config.yaml
n_layer: 18
d_model: 128
n_head: 2
n_kv_head: 2
head_dim: 64
d_mlp: 448
vocab_size: 1667
activation: "geglu"
norm: "rmsnorm"
norm_place: "pre"
norm_eps: 1e-05
positions: "learned"
qk_norm: false
attn_scale: 0.125
bias: "all"
tie_embeddings: true
parallel_block: false
init: "normal"
init_std_qkv: 0.0561
init_std_o: 0.0696
init_std_up: 0.0802
init_std_down: 0.0802
optimizer: "soap_variant"
lr: 0.00857
weight_decay: 0.0
lr_head: 0.00786
warmup_steps: 200
schedule: "wsd"
decay_fraction: 1.0
decay_shape: "sqrt"
final_lr_fraction: 0.0
batch_tokens: [32768, 65536, 131072, 262144]
seq_len: 1024
doc_mask: false
train_tokens: 298900000
steps: 3187
dataset: "wikipedia_en"
Each number is 500 + 40 x the weight over its row's rms, rounded and kept within 0 to 999. Layers, rows and columns count from 0. Numbers have three digits each. The size before them is the row's rms in percent of the matrix's.

# layer 3 attention key, 128x128, rms 0.0558, rows 52-94, columns 0-63
113:511517500494474540489518522514465486503488451455545432470476454491472517456476494542502551443463467482440449487434515515515546590474486534519534482513435530545471485505573583541510492518480594
098:566508549505568516471565481536491582444448577540408537410537496525520533526524535542465523537501463475558556511494508559501440473521534541487541538530390471510529437507492486468488435483432559
090:466529476546514540468460454521495553489474556518479495457542480545525505478513514506499530454529524495437499509465564558598581585469427497544513504512531478551481530472474503439455565447491514
093:455529539441450483495470522485493531483510499488577405504499496524520470504461498483521476456541497458479448535426490543464550530456404462563522469512432537532401510491530584449495599524530508
098:463478531541502459483538470438445427469489449494498491401515515474530594523469499545512522540485424510513484505497514475453448494443448484639538562454492553455538467508510481445505482471492567
091:532520468526512535512531512491488424495499506456497522515436514563520523534486485507531498462487513527458494475384552542479527486529540555466526545517473502526455581478569507574467525500468521
077:466513515471577501479528529486449494418558529509486490558479486462469464467455478523586553527469467491471448447457459484491566467549499488493515507532448514513480493467553484522470517552565586
115:476469501504531466546494532539578507478406480463511424529507502430454499539479518455561464529512473584453398475517571449480496476498535477505497488505439497522455474489482445512514546515476439
097:472471519494490381514494554448444508475524534512500510496484471535565450472484504438553507482466522500420427577464491545458458525496499469500538460524521530533435477526501514559485516511532451
088:555491478467440480505609457439497519456534498523513564551476549477480473503437510572585461592551475494497494506487488497528462472522523566518556522538539542468454444513467454509535492511535594
082:559484475512561481438463485483474584520467605490415547476497424512458480479474564451551509481509506458513518547481506475540516500467486495500487497488452449493460448482465536512503523433496492
074:483595458438534508480464513493599500582491410515479436500513500509470466506550513564576550371516463428472546570509465526474453521510456524504525468473520529517477480452460520512526479553569536
113:468463533519458483543462516474511474476494424446634440524388475469510502457482464495424465462477513452530477434442489482465483438484549479501531466534511560512530486519587472528485476551525562
081:471462565502467563521523499458475468492538433547504508495571571507574504486518499550493474460519383489559464493521560519509473431494429562437439461462504520476481488478472542501492504527503471
088:468463460508488519513461479443518504487571604492506578497491424525470508504517495548428464479525510548506579488508460533468486475544499493489559499488519526521512457478458493528475451506543499
100:539474442490478472458455544503487534466468459485482481554540541457491474531485475544495464528505432531488443488507533533552584501504559514567486505454499511389500510538471517574518510491448471
093:574494420514414471462498529436529492516518473544565481510468515470425517516480465451480556544562521427500424484516409518482546541537456489499483456512536533505500435474458580528475508581511555
139:486441567468427489505476523500477464491503413513586490480428509499474539449500413542444529530505512476496468463552551479477539523452483455539437563521497529546473494503560550503484495519462529
097:478509441530517522416425503551515502470453490477388540435521557488523561526515498527493474542449492521528544587481562468574488562514502533495555544451528453539546533522477535482520492478508503
108:552433541441454515503513509504519451427467445440528468446485480466485541515484463493461494556543448473556454521525482560492530515530531587401480514494535493572468473526583482495513474570494505
105:449547492503558514477492452493505617481479567535433595479532537522473465565540511509549454508455500525482542548500568509569489432545484474467507533472432476481482490460384559455479444470517520
113:442442538481497440476493546522516531487535476527551488506571471512476481514477503415520524513502468484431427546509553551474487506551488448458452412482454454497499553567466519492521578520516451
132:450464530487477523560486508543474471474489443464653425545432524509516529450489446517453525500484430495475400451563492480455476538461533491548519466515527523518515497467567481489544518575504495
100:503494520511447421528487480497517554452566496447561450509487458487504455539445515510547466454526511498460416484520558495488558482508438471592515477463538518510511478533485482478561526533515488
102:525416471493407502486549489514544465479500447482572421529525444517485515555462513485452534491510489540479456383466481478476462495492522532559539518531537540491459512549573449541426524539499508
103:547440521503445495533524554522481455526492438490539557427493517476484526460520456602422481516539486474570499462533441469542502486405508496561470497486574484508564482552472558527491521457501533
094:505519510445545557433554451449490527461552538490474511531520515531469506472470467514530479582416535458486475492468499520559549529544542557517444468460442506458458538568506470523500427487494530
100:490532490496460510537446474526488464465450476451488472464476549528524487460503521469457538496485492443521504520459508485492483511444481521520526589532572460559511476537475426440499537492483480
110:474475521586503481504453570502474515485508539431501535420484492457568511547493520452555516511524537461467420524509559472538510557549472424530488571472484513499494534495538543480510544481502524
121:503489444495477470484492484478535536482464502538481455561551535519531516539445491418562478517434453479458457552499526522540479459522483487487539542508494503524544540573463407462500535474496379
126:446541464512498471580557487546489509508455564529500524559563477543470507531496528424573440472481454562465482493457550482503503495527449378508543464530450479424489518493467504488483564472487423
109:538535519480458551484493490493579496488504411473454527446545511433415520550549478527446504498550555512583600498475471467496456492489544568525435461480485534464495449484507497463464427536536510
111:361535517493513501505521461579481492468509549536444518448564458446530487497533517501515474489447474586516586517496531483549468499536469522488462512464483485570526442521495532494475459455497467
096:487484531476436478527474461544466442436470427515571455529469484476509493548453535460554464486446422570493452486548502493517465523475513511460471399468456508466569505525523482479564471533520528
115:463465527507448458537461511529502503508499448456615441478507502509536557459389488454472559523469525488446441433572521488485519478446519493493550493499467539571463488513539457482491568535506441
105:490417499515402512553527532500473477544439477494547479511491534513520529535509417529420537508487430474474393542514503477532524534480561472542494489455446583486483485498560552553501575549467486
103:500462487479579564464489455485503519540478469577477503414579510513512488514544426539495411436426494552505494531536495499456523532527562473478492500505361476528508513492539511501471508494509472
133:514503457523598471446525441512533514544458615534383516453527490504525535526498505485527500528482454519516558536482443503510488457562481514551529553441481495497503509525427473483535502430502443
116:495509538552450535497514492483529506441485449444583441466454519484513507483518466478461478517500588492529496439489557523466486545496494528492562590510517494464541515475582537500491462567454547
097:453511508519502475509533464517500543439448533458544561496567483415509485527457507508590500461521534474435418550491572496506534575498458429472405497520470530486521500427425525505462495472525509
108:487459451536460553441470480477533506522496503534474508472527472492503526406519496578517454528483553464554546561505465532504491577470480592514514493448539552507543425487531547493511419489494510
092:530476444516530507485568529483525492528453474506479472417566542430544547527500507498498578518447500475476492532418502480469481503497453522563376492501502525548514539521507558510534599460410448
099:440485529482475436484431489475381486434502531493513506507473502507537553414450506465562579569450562521487426481482518558497459541469419528481494401472479553580522543559454484521509512507540457
# layer 3 attention query, 128x128, rms 0.0564, rows 53-95, columns 0-63
103:509470452455489483484459480494504569500439528460445503575508533431448509487516524454574515493443403470502471485516551458594460483521525485552497491421491478497450438501494441437537470465524449
091:511455540539463489477478479520431462453429485477513469488495478488541518463485517443514589554513590462460466554530473521610550482521439453569500612488489467411513531444460498535486532492473535
096:494524520508496504494418500503477498536501473499567576455460446448471495528478436504453459586526560500515496539527542530534510543470507456445493465513568459440499477480524497530452509494464528
102:478465522487435470528530448469471479474401507446463462545501450524550464477468504524499521464517468400534524470460462509520514517477482513510563539457440533481485469555571495442540469482593543
083:489558511574527533531509509435450487470481568484520476547535516452516563536445535509555551397486588500484509520530441442544510459527438468525539557549460517456551511498509497518478525524498559
085:482475519500489511483479450452496500535537511559522457557447460518482514458443513536532536383461448499490452486493526500470504486531502537551518420400529544531458463466543510503460478497584486
111:477486590476485537584614532485507467546490492465609511525523521474430503506479574508492449512557519504467439404485506456478487508445556473502520497553475497457492536490579470420452454503483494
101:575401531497435502568479491526529445495459457498580474520464466495545540482506487509400479470492481447520482476523537523471431596476535497475553545491551472507485473529541460546527493532486468
083:427549485527469519523480443519463460442481463518502474506539493504555551511488551527472504536584371499566515442533487472558503425471491513494493516500451475510500477561482465436482411524522449
093:545477443554471475520444535501500426421542551495580483474500452516515526547493518492514441457473555488488417555518557474486544556558489520527442477529494534494509473444533545551570586490469504
076:491461453510507503476557513542561491558495467520459468471488495414499472459505458517485470587511493497483420521489431506440513533483551466503547539475443516428497492547537463460483470485433498
133:521517518447517543482566500442578526497546528590435527534485437518415435449546535511468479505511547546589611497526546549488441540495470565470496466488502465456524480513510538514486419487535523
088:463512421520490492483526437496542563547558577546473568431520423531459516528490513481449482485501527526458599515430518541402562470553491444557506544511511510528461520421492532498456539501485539
084:541507483531553466459590464521524496484465528504381537536551544491492459477525518515514492483458462528588573551476520421504465457521458496527497505465571457526505502492416497472543486470452470
097:547503469533474491480497386493540555526489493513550472507491581587552554541516510455517521502515475507482555519482555504520482450568456419388518493610544479531454493460478491473471540547522511
088:529579564513534495550528546504536480530571526449522505537474522501491468494491511521521372430440497477587573549472476603453503493500574494476518456504484446446489556466548495445515488511497493
133:484505525524491578463529463482519470511511496483455519511456469527495425445557500534477486446516606483567621527505453553537438509481504552417541478490496513433567456471557497512448447420549514
106:461419522497490481506525485516451541452440504493557493511557547478545514546528516471608553518505475499424396508518494485538526483517525477511496599507461566512476564527477485525520504491470409
098:469573520517487523467572525478557514615521489530509530530471545476442448449521546554479514375466557465475590508481506474535504466473459492552527505459487584536532501474474558489545521418481535
114:505469451517448462530471534520506448517486446457553410476561527505514530507487513448498470553513473509420369505503477483486540560540500472509474535497573528517513482471532490501536591494477402
117:454469504548454491532497505451496462499476420487622483515437492516483535538445518484468497451519486466500458430501519455526532512451543445548511487579584503515491540464504478536496570577507507
128:464472550520475554470501482442536482526527481559475441510444432553465464470497519492453508456522536524591600452495523534532499467443493544423515498471507514522493550576516489471460419489566556
108:511476483488498538526503537488441449511497426476618473575444462565415491515511476468466488508523484462511503420539501456486485520453583556458507501511524499501462532485572511545513517570530552
101:506575518494535523501490466459548490542495540530490533479420492556478489457577476557481420504442513500545593535512533510518512467443526491469490485489508483550552502524499446523527452493474516
098:464530457532513502479526447439556525540516511537415483485524498439542525542532487433597500512439531542513584516452528504467486533591534518416557501457407517522454504487496519506499445460499493
108:586527476536509450547477448547525517499531535524506495485519525412493457560548522490519440508550481495531532521489522534449440562447467503521495500486508459590476484487457561461514586439533482
092:422480488503536527506422489519488488595509464503550456538505460494537494415494455551478452480512413501485500502520481530530497467508462493544460527531460584508558524513494519485590462533485539
102:476460522454445508537522516541528491455469479490591527606448416484442508418510523527501510535485546502478425488554529515467452534466502494446463447560490526507440466482589535482525478596517527
135:495461504540484426580485466479456482545441448491584452531473475506494538522422489455489489497556444518511416466552445465505525453498533437595475514533527572525460559497522520504649559584471466
129:514460513469472475492460556507478447550534432486601497496463570568522541509455468471453596504529476475430426454508526485464519504469553480511493471543530499542469518488536462560504561557485513
099:521534413531537485505592462466527499493521604577429542511540547500554496522524553488513488490406431546492529533454484500486429495536441517488484542507430460525529495530462426494502468420458485
102:490468422508487492530443482454507518508455506509443473494610525578487556531534542510548487557481485452467459586513514511500534515529478495509566575522449546419483528503383488508562577458513417
101:490481562493505603553486515482469534533556454544507504546485501589446480489547514558514483483549506510509555469488560502426528430462528558465514489549495519533464534510461384531446453504518520
128:402521576456469539507503518459500391519526447509570508533424469546440498486482456561427532467545510490535492450513456494474494495498529485498520528529508522482561555499540518474530461587502566
103:495526523502474479448497444481488466490536464512527509535460424535463483476461584477477462445524538530499596381493522457438503475507525547455562480484543454574544494544510444510479482480546499
100:501510436514480470465418490577503441452490510503505464569531520473531531524458563508495574528528454501495422535462582490534503488483545435518538525444500437452489465475419488580504553448466499
137:516515447520521447539482540512492538469442494473518432513558546496523549523443484444551469523493422509452379529518519436514520494546512462555485506487541529499466536523493516425588569534483413
103:509510464483483519483481480517538505530514541527437560524514476457487440468549501532431530525492523564538567560455435520521482513465468540473438500521561512511478507501501534476512434416534528
097:534434513450466472521549543495494429487469522478558467526455526572565449424505454487492489481518505445464439478470397517472491495486483528441477527515508529497468480521571467502454568512441483
123:508486480507602502529501505521497542464560561484411496499509525472488460598513537477588514482496487524494533577480489506530527466548471489509493501479400476514546561488408448513545504471486467
090:427485524545543492487532505508534468572478595501514580563490475521527488492504447491550438520536490488463427497502508584427501536521544425443542487518432510428490528528473456438525407502540505
102:492496487502487581613458525544525495441513464484524426501487501473490435530496510527497455481495460456546530431500464453498529497457544474517531564572457446466535546538507538528470523544431460
098:426559455497530495587444545451465466529537491493522434568487481485439532515521496500543461468523426509459473520519443496430523444472501480601511434531577516543460568528499512451497510519514534
# layer 3 attention value, 128x128, rms 0.0556, rows 0-63, columns 0-63
077:549519527480527466478578501461521474517500545465498483519550460525529456506484523532512520515457547503418487445536437486497521430516531520507494466466530518559542417466451442486474519527510555
090:567520550422536513504471459573532460528550461546448533490457510488488501512507556378433571557445513466405508501566436443497480572502563482528455540572461473514519494499527506496471501431526538
083:508489542547609593490592515494533407505570577514542480472554542480563530523451474505504560457491490541554540526527611527545542448548557425539542486503463478494482507574496562470490522549481486
086:453585476457494520475442474530460539503482513510435513463546528435460485495507516462465495508472459552520424431480542503486442532442483505499471437479548479492500559491506480509434452430508514
092:435439465468494500515529532491482501533560528489476485494555534496595514497452576474454491539444512517527484444506459501572546419442383524464479490486560522530454487508495457499460489492531525
073:477562496477507534445525480551509508448433501493462456527518496440481467484462551444473562444514553518447522448471494500457549492431560512541564533552545533568464488444488525504552559535508526
094:525526547507504461493497524468535462495497460523463479492468458497465459494540537512491521525444568500389513491533461402481489527506533555442536520483536508556495490514419503518510524532558521
069:470519468491507632514511513510493448502492546478522464464542567362479508570499532463585527439510438545554515472497579533505497472512494487503490511496519556508471548542506462501478570588516508
068:499599529457487539513519543538503512463482507426543466505540536479539484502523459463507519457489516517538551494455539544547496471453415490530544493507454463576491471519472459474505502477514590
082:505547507434553512492488503558431535493441451495454550542465515441494463471421472471430546556478491550439454446500471437471439503471514507531475523541492548447477536515513492492505493445485579
102:519455545460529531428501494535465546587469588469544569501565561518509502538560491448407484504473485491501535463537463451560527479475450494436450504507498535530461446481496425534459514455560532
095:448465579456510466494453558561526554488425503466517513524441533476482549475563501442441497506463521521549481489504467498498464508528490495484459523504484489481443504516473499483448482443534531
074:500502569483488535465415480541527525522518509474485503512458575458476466446542594386524476514413544571532508471501515510447492562447502533493430506560417506491454526493508498527470491516510448
080:510413509546517506502479426458512476561539532489504444450517506492508516502513590459503512501442453467531563516504540518598595539488481494458570469579491496500559395507553566439514543564540461
075:513419581545539434530500490462457452518487524536476494449496450490467484456530505516519517469457513518534489565514527477535495534498480520448487471541492533415487497506504460473468515510467511
073:542498514468498514404477482526486543524486448548480462543558510467507494515452564451482473423485532473537487562562528539436574492530537462573501484453546545543485476491461563511560559524602498
086:477509536470479570495496567505537537513583531505498518436428578536587491479457581481462544471557501491476470515541476480519457479466524461573503563542439490495512506430490518495429493455481467
078:552496533567528503542535489543445476440475506563500464536502528486472454481510535519452520517532487572466503407525460477559512588522524529503525503474492551524492444445457493582511485579531496
079:546552456498502530485439477503489488484531562441583504503539501461501541571503540492506508494434441543579540442488555559543493507533484527451477506554418547502550474470510488488453489493481482
106:480539504480524549458527479565494504485521452456490495466522527502494485529433435448473538556438504501486537475469528535495470459492478483433492439536498481535432497495474473536378506460526499
089:409536444584452465479463461516492472534510466523472483508444505514434469479501509524490430485509461481495433516561443501451442537508542481490446490412544509542455498471472511509517562511451479
076:546568498467489488470491525497503526446487467559530515486533456487492476506489429471437526525500489482523442502530547451474498471598560572562550484476580463513562529597455537418520572465456476
084:515467490533481440489437439542572491529503474525461520493434468525461475468555538502562526489503494421476475499541461509492470508541565475478492513454497548483531486494463492494587501558469550
082:491508481459508570436485501554490580516402478503497525498494484482426466452503414508473475534467473502446470500491497496496502508429467530463474480493567465489454525524499463536512508467528488
093:429434485461452463494425462523535541528574514536521531497427500532517567554437490491527514550535467446506549539527502521455526499536562458527534524476480472562473432493495503492530525534563422
081:416497546535505426551452445539515466514507487530498522557433489484511592494520541510546463554463477534440529494534412466509507557509498476475465509480445502480513410470542536500521467463530476
092:548513528513562514522536456523506481474486513456529490485519517492510416512552435488479490529515533499488492470458463600497423480476518532462501471544440475537538525473513464499465478476437528
089:588579511470461478418517550504523452512527512510568490478498479537555516542456463496542494558522572430445493499493498542490465461552520552532497442503497458572548504439449458519463469479487529
094:470544441515453517534483542485496461480534482599491489515520511538509498489475541526514488523548487543508505535447523517462594515532517514556591590449515571442560541538524539490562586542508466
072:496495426546440460527472509470594426493521523504486444550522490485473533542532492514565515536447481439480562457431506470490534479515526471441536456560543439527429436519490585486596473544467510
069:480457477472525537451442525461539549482486517493533543495468486434504534532362473432466545481504524488533478514554522492564517497445475382570522580495471474468532533450433554472514439493574477
100:553558531468471489447497506534495472481534433497491527474486525509536501474449519445503526470509545525480441527525475485439405469437529561603450455511461523544493559454528495495503553455448514
075:507461528509455531508526557455413535517470507468537526473441558516527468460500445505503466506530528461534484542486490489518420515467396531507465500515470468469564543430508484494438447429441452
081:473454546457508538502502530427420467499502541512504496483484498485457429478456398528531485567561512501573479532426520533486547512531544493531581477523494523477560451571481535450503496570512452
088:474482485505491450544521491537462461497478462489464503574473438488455506514492527522559509502456497500453556548435468561509537507521560513488542504472582523488487473446531487566511551527434500
078:443463515519545540521542559494552550449461509585509513492528471466508547542525441590536484492541467540477485495526530466576583463515490465444536530490573472537465455518506574526501481488563473
093:500515472493454467500574472469507486445492471431499495538547535528518438473471359511498400555536534448543471526390459522440522419529456527518488462494475514521525550538541469462541470516455530
076:488553480502495537481511439495468540485433423513518483521559520456487468516422474440530526485555432513533540474523555494466513485477510531537551506545479566430549557518584473532559560492460482
077:487464528483485560500482511469432470552508551402536536465553533456503496479535524463537483522442431538591514471487508557570525517468470518513546427478523453461519474530493505505488509532465454
087:499475570505525481559538472515532515501447515514548493468524519383520537522566519474545501477585516465535547560560517448498493502532479515533471535508507516456505524582558551485552523489468518
077:519467446447476516563518521516475494506591495474485456541555491577540537481530573444465510499465517555494579539451479518486510487543452518471551517539479571509480455463513536565500519528563489
083:529560482523542466428465482536521490488514488478485534483546431491482519553506519508483531498411486546435481485547485437509484531404526478489467549570451498533470483453500546514443441424523548
101:515501528555555516479449519457485391488535594451539470504499508470510520554527516517504539507446457512577506457522535498566436511482472436483488467542442441501437461478511569510430430481489568
081:597511548523536524485433462421523473505552510433487509544497477525546523522584544438497548488510538499491518442446518547563538500416465474478507479531443495536578461467515484507545475538550510
079:544470521519545465494534549404513460454478595452510507505526505509520475479575496482541460451494487443530540481405550540492557477494513473464522494568470437563529499520477540449616478543482562
067:511551464487502485506496533539540490481540468525479468512493471519458508475497554494440549518486434490434528455473512470521479541489563540590559465524502436543472469468520527534522581497477482
088:473409520581511446479533434468537460526463546488498466559503439514458497512549462581554473469462502477442508520510459491498463470474432476438465434490562496511419404477544514545465474509501519
074:476524454529473484493412413503510510535507559510466524527543480501493484489491508485462494488474450549519476450501547495510503550475489498531547521498533502455473483513441483423415530508572530
078:506550405500435511484473460466428579471486438498490471457499504514473468520404465556440462502515488504494449451455473533489439543461481543500546506501478514504509544413466436460447499490500456
062:488518513515472470575448453484590546578505516533519476593476478532498489498505445504484507577492404467476488494548444536532417503557511515488500546449507501517468409501447498474513492502468501
082:486550434507483574458495575507480462476522446514463466435490471449546421450432441509577495475515505502532421537420537515483468463435527487495536452526536477509498579496519527426504445524465472
077:511496421476462484570457548515472530495562499562466523514465408540497551486486459566450461480564495479505473543518497552492521494526465487486539565491565473563501498493443544466534491478579520
098:483445424536484530495497461449442471519558493498473544432472497517543483487440458539541472565549502548535431550437547523480478497519493512462513474481495569480499591539542473484445441552453456
076:490532474571571481492495483539494405600503564504552557508556475514497516531561432555506549541398520506488507518555482502555517517483518454443468467470504494522478424529568532493442533539477516
081:472361490490483468501530542445504481477473546484457471511489484482426557509565520526567445498477458437513523536514521497518552467576476436413472472500582478517467430485474574539498502548499507
088:526452557513500461493467533444461504543497537468508493503463443499517492515531507495491555428548459480483517614517525482538548541432583434550545535490543464469488504479498584480462534467513509
079:557484574432484506483567472519484516515470489543495499482477486503507521446505447461519512549544548502463520528513534449467533548507516558474506570543457546548545504511532495532554531509530420
076:540526499473501492463527543516444486536461488531441532494528514527442478544507424515411537475525479462460443464488536484461444450481526482506458462456530519535480518515478519482506464468501504
066:519544487585486480543511474454487479434529447505463462491480496407473445467503422481549484582527523517570472466481498504471401526546490529576544432458506576479537449524493516519490495581527460
072:448522453564512355554559525473531503420492479536498519463553408539541512490456473537551475526548502458507545575464454530546529475499563473457510488528603520504514443511513551491547480491483463
088:511444507497511534494541550428495494479509572486490503507469510476509505498516518551466483446547517496504446509531495529538468424464488493515471484532493405568483488389494532494440445507458537
096:549476526456545553505526479479468542481548542480552481433492544516553550499452557462447589504536476502507524542504532502494508498530517500542560558545406482443486543521507505530415473459489452
067:511646397543487504518508538508439526505456436545532458542474453509531440490465453539499452507562454511500499490475516507432503502511513546497523536487559542478477572499503453522518572535517463
084:495476462451457572558472461555532534522509528532523461512559539476473559516488558449470438518460425528556478485535480544486550535512496508527544510474480525493496497559477498486511497449569503
# layer 3 attention output (transposed), 128x128, rms 0.0701, rows 0-63, columns 0-63
079:436477559508478540488486522561478495497431415518447452516504452525471515473505485464499527545487456508569522519457568523549493496420506503541535571534416510467497571518499519478551473455507534
094:533527437514494401529519408459523473513479524498518412525515582462542568506465438525530437459492443432481542502442435524513500471538481525477559475462582488504459523526525413458501473535492497
091:518474485530496538485446544538534572453520515440530488567460407462445460455502543490507454463486516556483491492538544473474517610482467608495494505463523507554485488491530465520500511514496471
093:560497538496481552578569512461500449495523574515569559450487485524485526502515480524551510527482577469513513539538512531537497489548557462531522546486500531525497474480461512496595531549518516
101:527527609474514500488512522514535442462527463533514545501559452390458499496488491508539560535509531526535477526490451515494492494498597537520588572523443456503518491543458562538485466476498425
077:438506487524527531516481476508537440588452550494533454556488572485511582482551487528489470546500380500531451473527449514455415445500467502464500524519481567504482574562446478482531401526489497
101:454488458459448477526489488491460506493475461455462506484453597529553493449466411432517530546475538452527474494458526527521431415487497484442508517530463519468509520504475458487503460392523502
078:518462537513497531526510562549530563511557547466533530498517474454442509514523499519446538489504551576459429433505523500488524553504558470547530496456504466467456498516548526486482429514485585
070:435483418469492541564511480500461469482495519526454465497499437523487546494541529506487580519504516562451462472537439451532473516483550485592460527479503468493487502502530625558513523530482486
084:577493534480466469547494429505523444499504548553523480475475503548515536515500477509480435501450443457498516562502474513471467480525544462501475426521455528531471465517433430494507511529490450
104:528530503499512467464490479513477486500510479452489461513503485460551499530520504507498545534559409468511422519411518528503529514486593428600524452481519529459595484483477548518460447437489457
097:568521398493443517486544474400467476514540536556497511475527460544543465505523491464537524503525569443415474508436461502486495520522481515483443431502511515495446440495507534549487523478512444
078:524520400473494519491588543427567519521469546557504433494523565511477520497551488478536555471506447511467518502438516576477519532556517480465574479516524490525496547592510510468535455539484533
091:493549462532533545415499573494518523495504476438582502523504560459445519558504512496518430466484538500487449440518492453461509486488532561538508563429545532533541655465486501447474460486473517
086:534475423521500580464404468468440546455552539527534565503484585512459542529531534467532493544473534416519455514453564523473509459490494488507518476512546492568482494464452444489547533500506517
076:453508528535521579525468497483561543489435503420490454509509533485487512528560570480521508525515442537538493449515609465493442515478511533446508533479523488450523492510564457440491423545533419
089:470544439490475463490547487472568504516505490575501565553550433468452525486567450523517440545525485488460506517475410523518501517513407545449496461518508486514425471543459510488491512541511491
083:491541454524478481424385505459449500506491522462484551461483439496507563488472486471537517530431465414546458536528467515465452490447492459527452496487519500511512610530452457437489385512486521
089:507418405579486536444494529476556565511435496495503517501544468510443537516501497499468471466567513518466448523440475433559541586536562451524537555460561484470501488500515538484468506507517555
101:618424551481528455475521503412496488506526519547554451559520482498477496513495530511458555424566446492506492502534500478517457471498538524574469499454500523465533457526468448480556527512519519
091:458470592503495481478522533525535551535504555457515590493542542500565517551550523496534558608495550495478593473477507523487505444536462427443507507537466472480458486486464479509461527581528541
086:451392513443479532552471440559511485494518460465519517495489467525485505491481533458538451459431533498487539480486571518534487494479478586453518503460538556504435422428541458548503499475555425
090:500534452489460447468477458465426523507442549471524539487496649550540552468512500471481442487538538492465516486418494439522549528484434515426493493498557444520444534425536517469419468513483519
081:507557559500498434505525479474481442491581520542525516499443496509572462535495551474465613508524486458521557460523436543485438463487501432593517472491429530415537458508468543563486520451457481
093:570544538484529500513524567528485517570505525446489450558553552500496466511523493513453500447502492510484547507552479469519538459456410520502464534544534517463498538498482474452426482471471552
095:617507483484544497484536544457498480452506524534475423498534513487505451514501498494555536450464483522462500524424479521433523393541502537534530475541503445515445628493460413485465524576496562
092:496467475517536488391487441477509484544462528552502514495473444592591568525451463499493501485528475477469489550497544435515533582529546486497485477458482544511462511501493597577559539551476544
093:482490504485504531586492461545473505578489386527431443536530495543508500508531469509426514470515406500559523545534530525574535485532513520502471588455543517470471541543483611438534502461506540
093:479449454494485559576511505498575569454477569373497526497513538508453558454527501523527430481447505461500495442535441493510439464495455547504436530496497425507434496477556492481495448453503524
075:429498518489544531499500583477486501545467441461508489517485585549567432475491452525418500457520490516523467588547484456482534529495469504458492554503581566535594567469491495447460563471477466
081:532561487558483472565469481562518482528513479490499513544552477469424466557494471484436511487505509526559503560517492472418469545505497504469519476505521545478489469513478507495486519523482474
108:451476528446458551527495504559558517484474505588481439495494527505521550545564454560532482493481444507542596461540549540504539496538538469440488526522515442518456477594486519489518486543506503
070:505519475430515473437514457484538489464585454626507541461532436505472494600535520503538580531479464475468468521538474557501513475554551500499471465469477484497497488531476578538527573509488503
092:519499477490519484530472494539558491542529499477525502511506490544480509576472603453419459426477460509475501485524499496520480474486467509563473399503427570443482510488554474487472545493464525
084:516465579569524523459451475513547591519467520448507436445535530500510546435527518488464526475494507565494541434497513481521500445454467464487498538552492417552492601580518508465476482493503614
081:527492546468530497573475568465482474460569534473468515533404433469477384407507526451524546452440533488491474523529526478456470513494495598509472483503499544477532442432442413504499496452511497
092:427522495456511537502490537499468502539467495508464445502463495573503543543519560541470569413482445518466569526592510430564527513502552438542389523436481474507485525505504583483522556498533495
086:523398486532532550519510487516494501470462532514549496534466535542526554500558542584474455513484422466501499489527500468437437505515539464551476489484472521524540446487514462547497429554444497
084:556466510509496527479557535547515529505510405514535500419515446449502488553481525471508487515504557533496490462490497509472550518522569485584527481504438561506557595530536627501465489453423507
100:493535438491533532526480525506500496423580515449524501484442519509501484503503511505527473438430508590398485416460501553456512498462507539442496416460537452577459484484513444535441464504475492
080:532540506491510483454556456487543452511443470437463468475529479433530528519436489588538478483572510502521425471472503494518486535523499471494534562524514452458599483481549491466514417483539492
094:491491452564555499534468532470538514526421525497488502543466542527493512481495462506470473462504451492577494525423532490482485488517549470550532442490602522466518481512455430535536556563534533
099:521453434533486504501444535493453553513528462532515513486535478513476477517475460491452505501506531511520507549549465469499518524523551491540466551458550542543532503485496487510512602503463520
089:430482442481522481462546540505500471466419483544477395499514571507483481471446405507496443520541451529568500549502457451462544562520557536475514560481476520512526597533518551498549495475468444
085:414572408464510603491448516525530478539477496505518431524468558564506492555478491468480514455468572526471502542576492446505529576507568496537477517455537552472519621489513529478488549489528483
070:421498500547504436514532476520501487578491477459513507495536464428564541448509457566459451511530479481475537459529418504546473433539408474536501550457594546484514548541507474516451501506508505
096:520513480522508537439484585506449536470527474532482499476487572467514476499536516496458595531548491517479514495498509500438529454502510481531482576520497521533519573480432448508512575507450547
086:534460490487496564555584564473502502465488623489549504497564554521423581521567481523538424511474529423530483542503488504495499511517519555560486491499487531499459488466499478509550506499483482
090:448460508463497443481520532533584482496493501528513535537531485493402549577584525537534507540517497476522472581512514524554492474554542413464478491492448458430456459490481593500564484536545534
070:532476460464484536511579504472409542472516482501474503483514472545491547507507479517533517504504568418441567538488459464512484510447429533581504555501458476450451505421525483525490497500424563
088:459518560419518523536502554484520487459504518579538506559466497546383479519487559470499477448498529549546570517572529482478472536513513504459508492489465461509462509528474507514551532531505527
087:524538570493527486536499462500512459482500586462457529508505441490533494488478466500577492548444613464487507503570506450528512500547498533453492539529479509477465476450489483494534551487495425
113:611509535446511470480465531484550535528497550464522561538523568504409525536462539485490507500443474475513481507533519527498538517521566519492454434470446467523464435431498557441532519520527579
087:545475521520561485472513523511444580529510486476496504466454523504480478486448508462504525518504469464571481429448564444453492483541505514611538487444548548530504566494471475569498533452413623
084:512577566553561508469449488497509506547562455463516506494519528474510435531499580491495587445529575591483460489490533505527492531438476471470495513486538513477545535479534450442487534464536514
095:462496535567532522542442508533526524482519488455517466474512549494506457507539532417473446584451511527528535412555501477446437429436457536535426365533473529522532492518490494516485542525483480
090:499561467434596530510450447520504440505555557466471428561460583534528500531513566497514527450463358513453479416484513577480495385487490501504530421474494493469480561507472445500493461527523507
076:515476552435462444516421444483515533451529474472551477510466499482529521536470510474589524552497480438560521538560535512577468483500516482519456479494512512474502401465474427475552506532515502
073:504419527426470460545547530493437491476525562496528529370493486525495554525458551557517543467482539540483556538527546533541552449498436483432450512529467510555492468477539404478558526527515514
074:460527517447567541472402516503502402489523483437445479500495492492496514501566470487472487438442487566520531453468557431481493420471437544491512495535520489544506586469430421484444516514463492
084:418543527527446448457487495521510501537520473561473549542527394490488441483522449512535516573503529517514499571486488532528526597514481503377480503511486528525531433508438556510536549452525500
095:585530448551454434503494477496582514520540429421517478521533463486431483568497509528471373499527464463459482454514451517501492534491475562501463412448534515474526420492523461425507501503472486
071:490461525483534445535500510464536495464452532469429564522544452514475537500507512501502559575466493471488515508500491486444460436536494458544509443504460499468376449525515495549470468539513493
089:582533539522510557506546528463502473500490549442539532543520437471534487553478522581545520479492585425450475533532485497480489557519538505542500534502494492428547474420533487518469471524548476